{"n_layer": 12, "d_model": 128, "norm_eps": 1e-05, "positions": "rope", "rope_fraction": 0.5, "qk_norm": false, "attn_scale": 0.125, "bias": "all", "tie_embeddings": false, "init_std_qkv": 0.067, "init_std_up": 0.067, "lr": 0.00171, "final_lr_fraction": 0.0, "batch_tokens": [8192, 16384, 32768], "dataset": "wikipedia_en"}
Each number is 50 + 10 x the weight over its row's rms, rounded and kept within 0 to 99. Layers, rows and columns count from 0. The size before them is the row's rms in percent of the matrix's.

# layer 6 MLP down, 128x512, rms 0.126, rows 109-127, columns 128-255
110:51 44 56 64 45 55 51 60 39 18 68 55 46 38 42 71 67 38 68 49 48 40 55 48 54 42 49 62 64 40 49 37 67 54 38 56 50 49 57 54 35 55 47 52 54 47 58 40 38 56 65 61 40 43 54 45 30 55 52 35 41 58 59 45 54 45 52 55 68 39 38 64 39 52 50 52 60 53 45 57 50 51 63 50 52 48 74 47 56 18 34 67 55 57 38 56 39 54 43 40 65 45 45 70 57 57 42 55 60 50 44 57 52 41 46 47 60 26 54 70 48 39 63 52 71 65 53 52
117:57 46 34 45 40 50 59 37 46 57 53 34 38 43 41 46 40 61 53 35 51 71 56 54 36 53 53 39 49 39 45 50 50 60 32 37 55 52 50 40 46 42 34 57 56 51 57 53 45 55 36 49 31 50 55 35 39 47 52 55 29 37 66 47 63 64 45 39 56 52 40 38 49 57 46 62 48 47 53 48 52 37 45 13 54 54 43 56 45 63 41 39 66 35 63 58 44 43 45 65 50 51 60 47 46 44 50 58 61 44 53 48 58 56 54 39 52 41 49 42 47 47 70 40 58 46 66 50
094:49 45 64 38 60 44 44 59 71 52 50 56 57 45 50 44 60 51 51 49 55 52 52 58 46 80 55 35 44 44 45 42 67 53 64 67 56 56 53 68 54 47 47 60 56 55 28 31 61 46 39 51 64 47 54 62 45 65 49 55 31 34 49 58 55 47 55 51 44 63 50 48 54 48 58 58 38 47 61 36 28 46 59 55 49 36 54 59 39 50 49 80 43 32 57 43 55 64 70 58 40 44 26 64 39 55 35 48 40 43 63 54 48 65 47 53 41 44 45 73 43 50 70 42 50 44 38 48
104:59 53 61 66 51 43 71 47 40 55 54 53 69 50 66 51 46 56 66 53 79 56 48 50 56 44 36 29 38 54 38 43 61 56 51 53 54 32 58 42 68 59 29 37 62 35 55 66 48 38 50 41 65 56 64 42 55 45 27 41 55 43 62 35 55 54 60 59 53 43 55 47 48 47 49 41 49 69 66 46 63 54 44 62 45 56 38 36 50 64 22 52 51 51 69 50 35 46 35 38 47 47 49 46 60 54 47 60 41 59 32 62 50 60 38 46 45 51 60 63 54 51 59 53 38 53 53 50
098:56 42 62 61 60 41 55 47 64 43 46 42 67 49 55 52 50 50 54 70 59 38 36 55 57 44 63 39 60 56 43 49 54 48 46 73 53 37 43 70 44 34 44 31 25 36 53 49 39 50 29 55 59 62 48 50 43 59 39 50 49 49 29 46 44 49 37 71 50 41 41 69 58 53 42 50 39 39 42 51 37 71 56 54 63 46 40 64 47 41 45 55 62 63 30 50 54 56 54 52 50 44 53 34 41 49 58 45 62 64 47 42 44 56 53 57 51 60 51 69 46 67 55 36 59 49 50 49
099:48 49 61 69 45 50 37 49 62 54 29 48 49 56 38 44 45 39 50 36 49 50 46 67 51 67 36 46 57 64 31 66 56 49 36 48 51 60 44 33 28 49 69 46 66 60 42 38 60 54 49 54 54 60 48 38 47 70 35 48 35 60 48 45 46 60 49 55 57 38 54 45 60 36 68 47 64 47 45 59 51 60 53 63 49 61 64 61 44 47 52 56 56 61 56 42 47 41 37 65 57 48 45 56 52 53 41 51 72 43 34 51 69 52 42 37 46 67 66 40 47 59 51 45 47 41 55 43
100:53 50 46 52 38 53 44 33 43 44 58 49 49 29 38 72 38 33 62 59 55 52 65 39 32 45 52 46 47 63 38 55 69 43 54 54 34 56 55 54 64 27 40 54 67 47 52 65 47 44 36 38 38 25 41 57 47 34 45 45 62 66 41 47 39 71 53 42 62 62 41 72 52 42 45 56 58 49 43 50 61 38 43 57 51 51 54 49 49 49 35 37 40 51 44 55 51 51 53 39 66 46 53 48 72 49 44 53 45 54 54 51 43 38 58 60 30 60 29 52 47 56 64 58 53 38 55 43
100:45 44 42 39 60 45 42 46 49 62 50 65 31 77 46 54 48 47 49 58 32 43 45 56 32 37 44 38 51 47 38 64 54 58 45 46 36 45 39 48 59 50 55 53 68 55 48 39 53 52 45 64 48 55 55 45 39 47 41 61 47 46 56 58 40 55 33 44 59 48 51 49 72 57 38 57 44 38 29 37 53 43 38 47 70 52 64 63 61 58 58 35 54 38 44 37 54 63 50 58 62 37 50 53 44 60 60 62 49 68 29 44 44 29 53 66 49 54 51 49 48 52 72 57 53 44 51 51
099:71 44 48 62 50 52 46 55 41 48 51 68 56 68 61 68 65 42 36 39 53 59 46 59 39 59 56 39 51 56 59 47 57 50 56 33 52 50 82 41 63 69 40 39 35 46 59 59 49 57 66 44 57 52 46 63 46 61 62 55 54 58 38 58 44 40 54 40 58 65 59 44 54 56 46 35 43 49 54 41 48 46 56 69 57 31 65 42 66 45 37 55 52 54 47 56 38 62 47 58 43 66 49 53 53 54 46 62 52 48 51 59 63 50 48 53 46 47 53 64 41 41 47 30 47 63 68 44
097:57 52 60 39 61 53 52 54 49 45 43 36 56 65 49 48 66 29 44 52 39 41 49 55 43 54 29 45 47 51 49 39 49 48 66 41 53 54 60 57 52 48 44 46 54 39 51 56 58 39 46 72 55 51 57 31 65 42 57 38 58 54 57 51 49 45 55 57 69 49 56 37 51 56 36 60 57 63 61 39 66 39 43 48 63 54 42 42 40 56 47 45 46 53 45 46 47 50 55 50 38 51 42 70 80 35 53 35 51 54 47 24 55 34 57 51 58 41 52 59 50 25 51 53 41 20 47 61
105:61 56 42 54 45 48 41 52 55 56 63 51 59 49 35 32 54 41 70 47 39 44 52 49 50 51 39 64 51 58 47 41 56 67 53 54 42 49 30 69 37 43 46 46 59 51 45 41 73 39 57 62 41 53 48 40 36 45 41 45 47 53 39 57 33 53 47 50 60 38 54 55 35 58 45 57 50 68 78 59 51 56 51 60 32 51 41 53 53 56 62 46 36 60 42 45 45 48 58 45 66 44 58 53 61 42 37 41 53 58 55 59 58 52 55 45 48 42 42 58 35 51 50 51 62 59 41 67
110:50 54 60 38 45 69 42 51 68 57 21 42 63 67 32 55 36 51 60 52 56 62 53 49 48 48 28 62 44 42 62 46 49 68 62 49 58 62 48 57 46 44 56 54 40 53 44 61 65 51 61 49 49 30 44 51 59 27 42 52 55 42 48 62 35 48 62 30 34 56 60 52 51 53 57 28 41 65 43 58 53 34 52 70 65 39 38 66 59 55 47 36 44 47 42 52 51 61 56 43 42 48 58 44 53 65 54 48 43 68 45 44 45 55 44 57 49 55 52 55 49 34 34 50 46 38 61 50
101:39 47 46 35 57 65 46 48 58 52 38 38 50 57 45 67 59 42 38 39 59 46 63 64 57 47 60 52 45 65 52 59 51 39 38 61 42 48 36 76 59 32 60 44 42 50 50 55 63 45 46 49 47 56 53 50 61 48 66 60 53 61 47 57 41 69 45 31 49 65 44 58 52 53 34 49 57 51 40 54 64 43 42 39 67 72 62 49 45 64 35 50 50 56 38 48 70 49 47 62 42 51 47 55 47 58 47 36 60 29 54 42 61 58 43 57 63 45 55 38 50 53 59 52 56 54 54 50
106:40 43 34 54 47 43 63 49 29 46 56 59 31 48 64 57 62 63 52 44 63 59 67 66 48 39 51 58 40 55 54 59 67 58 47 41 55 45 48 52 53 62 44 43 45 52 40 35 41 49 83 32 52 41 43 51 48 47 37 52 59 54 43 44 46 46 46 42 38 57 37 65 42 42 42 30 49 51 55 36 57 48 48 50 45 52 48 49 49 47 54 28 43 45 48 66 42 60 71 73 47 51 49 54 54 50 53 48 39 37 47 53 57 59 59 50 46 50 60 43 35 54 44 68 54 55 37 56
103:52 56 55 35 57 51 35 48 39 57 40 59 59 61 55 21 26 46 48 52 52 39 39 40 26 39 41 57 40 50 44 39 43 58 27 58 60 39 50 53 37 30 56 54 58 41 37 67 66 33 46 70 64 43 45 64 62 52 62 51 55 48 49 51 52 42 41 48 60 57 63 64 53 58 52 35 48 51 46 57 49 46 51 54 39 39 54 46 65 63 40 56 48 44 57 41 46 52 54 52 64 45 43 40 43 31 50 58 40 39 51 38 52 44 69 49 43 51 48 64 33 65 43 36 59 39 38 44
097:45 42 48 66 41 53 55 56 55 53 49 53 61 36 55 59 41 62 38 54 70 55 54 69 56 43 49 53 48 55 29 39 31 56 45 51 43 42 50 54 56 59 48 47 45 56 34 68 55 54 39 25 63 48 40 56 54 40 42 48 49 57 63 53 57 49 46 55 71 75 58 51 63 48 39 53 50 45 53 38 55 51 34 52 48 70 52 42 42 36 57 65 67 53 32 65 60 50 47 45 52 55 43 71 48 35 69 54 51 43 44 59 62 64 74 56 53 50 54 50 39 66 59 41 53 65 54 40
103:51 58 46 49 42 69 46 26 35 38 54 64 66 56 45 40 59 36 55 60 50 38 38 46 68 51 66 57 59 50 46 50 55 58 64 60 66 43 53 47 70 37 46 48 65 33 70 49 38 43 50 42 52 47 52 48 66 65 55 45 50 45 59 59 39 47 58 40 63 66 49 62 48 38 33 44 48 54 58 53 59 58 39 53 57 54 36 54 38 53 54 40 43 50 41 49 41 52 37 54 57 55 52 69 62 53 45 46 65 64 47 42 40 31 41 59 43 50 41 57 52 50 46 46 46 64 51 37
102:38 37 55 51 46 52 27 64 50 45 52 74 38 47 53 60 39 59 51 47 43 59 41 60 61 64 53 58 49 70 37 50 52 49 59 52 51 31 62 45 56 51 35 52 65 58 52 50 34 45 67 35 41 43 38 57 48 43 44 53 66 52 61 56 53 49 54 51 44 34 48 48 64 44 48 45 53 48 38 59 60 49 71 38 53 64 58 46 58 50 47 51 60 47 39 42 57 60 49 34 56 38 79 50 45 49 42 58 32 50 60 52 51 70 40 19 48 51 36 61 62 35 68 58 51 55 48 45
097:39 36 36 57 53 62 50 61 56 36 51 58 65 40 53 48 53 39 41 39 48 45 62 35 50 46 60 35 66 59 45 44 48 61 74 39 47 56 51 40 35 31 41 42 70 43 54 38 36 69 52 42 61 66 60 48 61 59 43 39 48 40 41 10 57 59 66 43 64 36 40 33 44 42 53 61 55 38 56 45 65 68 46 42 44 45 31 51 44 44 51 56 49 40 58 49 47 50 49 36 52 39 61 42 42 49 52 54 45 54 58 38 55 33 75 54 42 44 41 51 52 50 26 46 35 48 46 61